Weights of a small GPT-style language model, trained from scratch on English Wikipedia: 38.3M parameters.
Each number is 50 + 10 x the weight over its row's rms, rounded and kept within 0 to 99. Layers, rows and columns count from 0. The size before them is the row's rms in percent of the matrix's.

# layer 5 attention query, 384x384, rms 0.0857, rows 0-9,64-73,128-137,192-201,256-265,320-328, columns 144-191
085:61 36 47 65 43 45 31 52 68 44 44 47 54 56 32 59 67 47 30 57 42 65 58 57 48 49 38 57 34 52 47 28 36 68 56 48 45 43 51 62 49 51 40 45 40 52 58 52
091:47 31 63 55 60 48 53 50 42 45 59 41 53 59 54 44 29 65 45 60 47 52 43 49 55 45 49 34 73 26 43 47 45 45 50 53 47 63 34 50 45 35 60 37 44 35 57 56
095:60 58 38 33 59 56 47 39 33 48 55 38 71 39 53 45 43 58 50 47 43 43 63 46 52 46 36 56 37 53 39 38 43 56 50 55 52 49 69 58 61 53 37 50 42 60 51 47
084:49 47 50 58 41 36 38 43 58 62 35 35 56 39 50 53 61 40 34 39 59 66 50 43 58 38 49 46 60 51 61 66 38 40 38 48 53 83 52 59 39 45 54 43 53 43 51 55
084:60 46 59 55 42 61 54 51 46 51 60 49 35 66 61 46 47 48 44 40 57 55 43 46 53 59 43 37 55 49 41 45 51 43 34 48 54 49 42 59 49 63 56 50 50 41 50 39
093:54 43 31 58 45 47 48 47 31 57 40 49 31 55 61 50 60 40 47 20 44 54 47 40 64 38 54 52 42 48 73 52 48 49 50 63 49 66 33 53 52 44 44 46 47 55 49 55
104:64 43 31 52 50 59 43 67 45 45 52 44 46 57 33 38 59 46 44 54 43 53 42 30 40 41 41 50 35 31 47 61 40 32 51 59 27 57 46 48 27 49 67 52 43 36 50 46
098:50 57 54 45 37 29 56 39 48 56 45 64 51 62 51 65 55 39 55 61 51 67 49 60 41 51 39 48 56 55 43 48 50 53 58 55 52 62 46 62 62 51 42 48 48 56 55 66
100:62 45 27 53 52 47 38 58 51 32 38 49 54 48 60 46 67 46 61 54 37 56 44 32 64 51 58 47 42 37 49 45 55 45 40 64 47 36 48 46 38 41 58 55 51 46 46 42
111:45 60 77 48 45 45 53 38 45 45 45 55 45 61 51 47 36 45 41 63 77 57 45 62 50 41 54 47 75 42 53 46 42 53 82 41 51 56 56 62 51 52 52 49 50 56 46 56
081:70 59 40 52 20 44 37 54 44 40 54 56 52 41 48 38 61 38 41 52 49 47 64 47 41 46 40 41 49 34 53 50 28 57 52 60 37 55 58 63 23 46 51 46 60 56 44 55
090:34 46 50 42 76 60 56 43 49 59 45 40 51 51 65 60 41 68 65 49 54 40 28 61 45 66 50 47 60 61 46 55 47 45 42 46 69 68 48 34 46 44 58 49 59 56 61 51
100:70 60 54 42 31 45 45 29 54 35 57 55 63 32 41 55 64 40 43 42 47 35 51 51 47 51 56 46 52 62 44 45 36 63 44 56 54 55 60 65 63 42 38 58 67 31 67 55
088:46 51 50 43 48 62 38 33 37 61 40 42 42 66 43 50 28 40 57 38 48 46 63 53 45 43 64 45 64 35 37 57 57 48 43 38 53 51 55 46 45 56 50 51 63 50 53 48
092:25 57 53 46 64 59 49 56 41 53 41 41 54 43 46 56 60 49 45 43 56 40 50 50 48 56 76 33 64 34 41 41 41 43 49 60 45 54 44 27 67 49 47 50 38 60 56 64
116:24 39 30 55 68 47 50 60 50 63 39 55 34 65 57 66 52 53 48 49 44 60 34 47 55 44 61 37 46 31 72 35 36 37 43 46 41 57 43 43 35 36 58 48 36 67 50 69
104:61 26 48 48 32 54 44 40 49 51 52 55 44 40 38 24 47 28 65 41 50 46 40 42 48 43 28 51 63 57 36 54 37 50 52 59 49 69 42 54 62 58 54 47 51 37 59 37
107:59 63 45 37 36 30 41 34 56 64 43 60 54 29 57 60 55 40 55 49 42 48 52 43 43 48 28 55 51 75 42 54 47 82 57 48 75 47 48 62 61 63 42 35 60 53 56 55
093:38 40 46 65 60 44 27 40 57 48 46 47 63 48 52 41 57 44 64 44 38 43 43 54 46 56 48 46 50 39 31 56 42 59 20 55 39 53 46 41 46 41 51 48 55 47 65 54
093:57 44 49 30 43 50 54 42 42 53 47 43 46 35 44 55 45 42 30 39 66 49 46 58 52 34 54 46 62 64 43 46 43 43 65 26 64 35 61 62 42 60 42 50 74 47 51 41
120:35 44 67 50 41 57 53 49 42 46 60 54 69 22 30 41 40 46 49 40 58 20 56 68 44 42 47 63 68 48 56 45 49 58 52 62 33 60 45 35 59 52 44 45 39 39 48 38
122:59 39 45 41 49 47 45 44 51 44 55 57 62 61 61 52 66 52 50 61 47 49 27 55 41 62 47 44 39 48 36 48 39 43 52 41 67 46 33 53 42 33 43 38 48 47 65 26
125:48 50 65 42 43 60 56 43 38 64 58 41 59 40 31 60 42 55 67 47 56 27 58 59 47 46 37 48 41 44 43 43 51 41 45 45 47 46 57 46 48 58 44 44 54 44 48 52
109:52 42 37 42 58 47 30 52 49 41 36 60 47 60 59 45 77 49 50 54 42 45 62 53 55 65 78 65 53 41 44 47 57 39 46 43 46 72 47 51 49 47 57 53 55 70 62 57
124:63 39 45 49 49 44 39 58 49 38 59 36 46 64 72 51 62 72 49 59 50 47 63 49 49 59 47 53 41 33 53 54 53 39 39 38 48 30 45 46 48 53 60 36 45 42 56 30
114:53 53 34 59 58 64 45 47 51 39 47 52 39 71 69 62 72 49 51 62 41 56 39 40 55 67 62 62 62 39 46 60 46 54 54 40 55 53 48 56 42 54 54 53 47 56 58 62
087:51 58 53 37 60 48 49 54 45 50 50 54 47 51 44 29 61 40 35 53 57 40 52 62 46 57 35 41 40 47 34 48 38 40 49 47 34 59 32 44 60 54 61 37 47 53 40 44
086:52 48 69 39 50 43 50 47 40 56 59 71 38 35 57 52 50 45 64 63 46 41 21 63 48 46 33 42 61 62 51 58 34 51 50 45 59 56 49 48 40 42 60 41 65 57 34 33
083:38 38 34 49 60 49 49 49 53 17 44 54 49 59 59 43 50 56 53 42 59 43 55 51 56 60 45 50 55 39 33 45 61 43 55 42 59 53 36 50 58 47 53 39 47 56 48 63
097:35 58 58 32 56 66 52 39 40 55 76 48 50 26 54 55 32 34 62 59 43 45 70 50 60 39 55 57 53 60 40 31 45 34 47 49 57 66 47 48 63 62 34 35 56 51 56 60
068:44 53 41 59 57 61 48 43 69 61 41 61 53 43 45 35 47 58 40 40 55 45 56 48 40 50 36 61 47 52 29 40 60 60 57 64 41 52 41 43 36 52 31 51 60 63 47 58
061:47 50 67 34 66 39 56 51 34 69 36 43 70 45 56 73 60 43 43 46 44 60 60 44 70 45 54 29 57 44 78 49 48 53 55 49 57 64 63 59 56 43 51 85 30 53 47 59
077:36 56 46 71 45 50 32 47 56 44 54 50 65 45 36 60 39 50 57 35 51 55 22 48 52 58 54 32 42 42 58 47 48 66 61 51 48 56 47 51 72 41 25 49 47 36 72 47
086:51 40 39 43 41 44 52 58 40 32 40 69 34 69 43 58 63 38 35 32 61 62 62 29 59 40 48 53 47 46 64 39 48 24 47 61 63 53 44 52 21 53 65 63 41 50 51 45
087:50 44 37 52 34 58 45 41 35 41 58 57 53 43 28 38 68 56 40 38 39 45 53 37 75 36 59 56 40 45 59 47 46 55 48 66 50 46 44 39 51 58 52 50 64 53 58 52
080:51 31 39 45 57 47 51 54 43 66 32 62 41 55 53 49 58 43 43 41 35 62 55 41 56 54 36 54 37 51 38 46 42 39 30 57 53 71 58 42 28 43 51 85 52 50 43 53
097:64 24 46 50 61 42 44 58 67 45 29 50 41 64 62 55 66 47 49 46 48 52 46 39 51 49 47 62 46 41 25 55 50 33 39 52 48 41 48 40 45 69 62 68 47 44 64 39
083:38 55 44 30 57 47 75 42 45 54 50 46 64 50 43 40 42 44 49 53 45 50 59 60 50 44 47 41 56 42 58 50 57 49 58 50 46 44 44 60 72 38 42 46 47 49 51 65
082:67 32 42 59 53 36 37 49 42 52 53 49 53 47 56 46 62 58 48 41 31 53 34 49 60 49 60 64 36 54 42 35 65 40 39 43 47 36 56 50 33 61 51 61 43 45 57 49
092:55 49 43 34 48 43 53 46 51 41 63 49 48 53 55 44 31 48 43 34 39 59 48 45 73 59 52 46 50 44 53 36 56 58 55 40 55 37 50 58 53 43 59 51 58 44 58 60
075:57 46 56 54 50 59 28 38 72 62 62 63 57 48 40 43 57 47 54 57 60 24 48 40 66 56 54 58 64 51 46 44 53 61 59 40 41 53 54 49 24 51 61 42 57 46 53 48
100:51 56 54 41 26 36 58 57 45 54 45 57 48 59 42 62 55 53 30 54 53 58 53 55 60 48 38 49 33 24 53 61 45 53 45 58 53 31 44 49 57 69 54 53 53 52 60 33
075:50 47 46 51 55 66 55 46 49 36 55 31 33 44 48 52 55 32 49 50 44 37 56 46 52 58 57 51 44 56 38 51 54 48 62 33 35 52 51 49 51 31 51 54 54 46 57 46
072:50 42 32 49 68 72 49 59 59 61 53 49 51 47 46 68 50 60 36 45 55 49 54 46 50 55 54 51 55 43 52 63 50 60 36 44 55 65 49 24 54 49 46 56 53 50 54 50
086:62 54 63 43 41 38 47 61 46 55 55 52 40 59 40 48 50 58 39 68 60 59 40 58 47 49 31 41 36 30 55 53 41 31 41 57 58 41 39 52 52 61 63 48 42 49 55 32
065:46 79 56 35 45 39 55 47 42 36 30 65 42 34 49 48 46 47 42 63 50 49 44 49 60 37 39 52 36 62 56 58 37 53 45 60 58 41 44 37 60 56 54 48 47 35 47 40
067:47 45 58 49 63 44 48 50 69 63 39 41 47 59 47 55 31 61 70 57 42 27 58 50 53 51 77 46 39 41 67 70 62 35 40 54 35 45 50 54 68 38 38 50 59 34 50 49
059:57 41 56 70 57 39 70 56 59 43 59 50 72 39 51 73 45 40 70 57 58 55 35 49 41 57 50 51 67 40 42 41 43 56 48 73 44 40 40 56 66 46 56 50 37 39 65 51
053:58 48 38 51 42 53 34 46 51 45 55 46 28 61 33 32 37 41 45 52 36 45 51 52 66 53 33 44 41 28 34 48 59 41 49 39 53 50 46 59 37 52 56 41 43 45 55 26
061:43 57 50 42 57 54 55 42 67 57 44 48 56 39 63 54 45 44 45 39 40 65 45 63 52 47 53 57 59 49 49 51 44 56 67 70 40 59 52 46 49 45 37 61 58 50 73 46
085:58 39 44 50 36 65 55 51 52 49 43 56 54 55 50 26 67 49 46 71 57 55 45 51 37 41 32 44 45 45 49 64 36 25 54 40 44 32 64 62 41 49 39 36 42 52 58 67
081:30 45 54 74 63 46 36 43 65 50 42 54 44 43 70 64 39 63 55 43 33 53 66 56 49 45 58 51 48 50 41 39 70 51 39 58 51 56 54 45 50 51 47 53 62 38 53 35
087:60 59 45 54 33 61 48 43 35 21 40 41 48 77 49 44 43 54 32 52 62 63 45 49 38 39 54 47 55 36 68 70 54 46 52 41 55 24 32 48 44 46 55 26 40 22 43 49
089:44 49 45 52 54 46 43 41 59 46 28 49 47 44 55 68 36 44 52 46 44 46 63 35 39 49 67 38 46 40 47 47 52 54 41 48 62 64 51 51 41 51 46 62 62 71 24 46
097:38 43 51 51 58 51 52 41 57 59 41 59 36 47 57 57 58 45 60 60 40 41 68 48 61 47 54 33 57 47 49 37 52 33 46 56 51 60 61 45 37 39 61 54 57 76 37 48
112:47 44 41 63 56 60 67 42 62 60 45 73 52 23 54 63 63 45 68 49 45 41 57 59 46 44 38 51 47 71 71 41 64 42 38 57 54 58 47 38 55 44 49 45 55 75 41 37
115:63 54 35 43 40 33 48 41 51 40 33 40 46 48 35 45 50 48 60 42 56 62 39 43 51 59 55 53 42 34 44 52 51 56 48 64 51 60 63 46 47 48 54 54 37 41 46 64
081:42 65 54 32 51 35 34 44 28 49 39 63 57 33 48 46 57 55 43 54 42 56 47 42 54 58 49 45 47 62 33 67 62 63 55 53 52 50 36 55 37 40 41 61 42 33 48 71
088:46 33 40 58 68 43 43 40 67 50 51 46 55 48 53 50 37 52 62 33 39 48 50 49 45 49 50 49 57 48 50 52 47 48 38 71 56 56 61 39 57 48 48 60 45 51 47 55
# layer 5 attention key, 64x384, rms 0.0722, rows 0-8, columns 144-191
076:43 44 49 38 44 68 63 50 56 40 49 31 57 43 50 57 50 30 62 59 45 56 63 29 59 49 49 51 55 62 34 66 45 55 54 44 54 54 38 53 53 46 60 52 47 40 64 44
067:53 39 64 54 46 54 42 52 62 60 55 57 39 53 45 48 68 56 48 52 40 52 37 46 43 33 64 40 54 52 67 43 46 52 58 49 42 49 57 44 49 60 38 56 64 65 20 66
080:34 41 57 49 55 59 66 53 36 57 54 50 35 42 64 46 42 41 60 66 58 51 52 33 50 40 47 56 44 58 30 66 46 40 55 42 64 50 33 52 48 45 58 56 47 55 60 48
076:42 51 66 52 36 58 49 63 68 46 49 40 39 36 55 49 57 67 45 45 57 45 50 51 49 49 34 27 48 55 39 43 46 74 63 25 55 40 62 50 61 44 34 38 33 57 32 45
088:37 56 37 46 39 40 52 49 59 61 29 54 52 49 48 42 59 60 56 49 59 45 59 49 47 50 51 34 46 51 63 33 43 41 52 59 56 64 48 51 51 40 44 51 67 59 39 80
075:61 45 52 47 49 62 57 42 33 34 53 57 58 65 55 63 53 44 42 43 53 58 45 57 32 58 42 41 64 66 57 59 55 50 49 53 51 54 48 29 43 47 47 34 46 57 33 59
101:46 60 52 55 47 46 61 46 56 62 47 47 59 33 63 44 46 58 64 50 67 26 51 55 50 47 54 30 56 44 51 39 49 46 51 40 46 49 55 70 55 49 61 51 57 63 31 36
089:45 52 35 52 67 48 50 53 50 51 68 62 57 66 56 53 59 55 45 66 48 65 75 54 43 64 45 55 28 48 58 59 64 31 38 54 42 46 62 54 49 52 54 49 41 46 49 31
083:57 54 51 51 36 53 49 54 33 70 71 61 43 41 41 38 52 54 38 31 53 36 55 35 49 55 43 55 38 49 46 39 43 59 51 35 50 41 46 61 57 58 39 65 32 47 50 57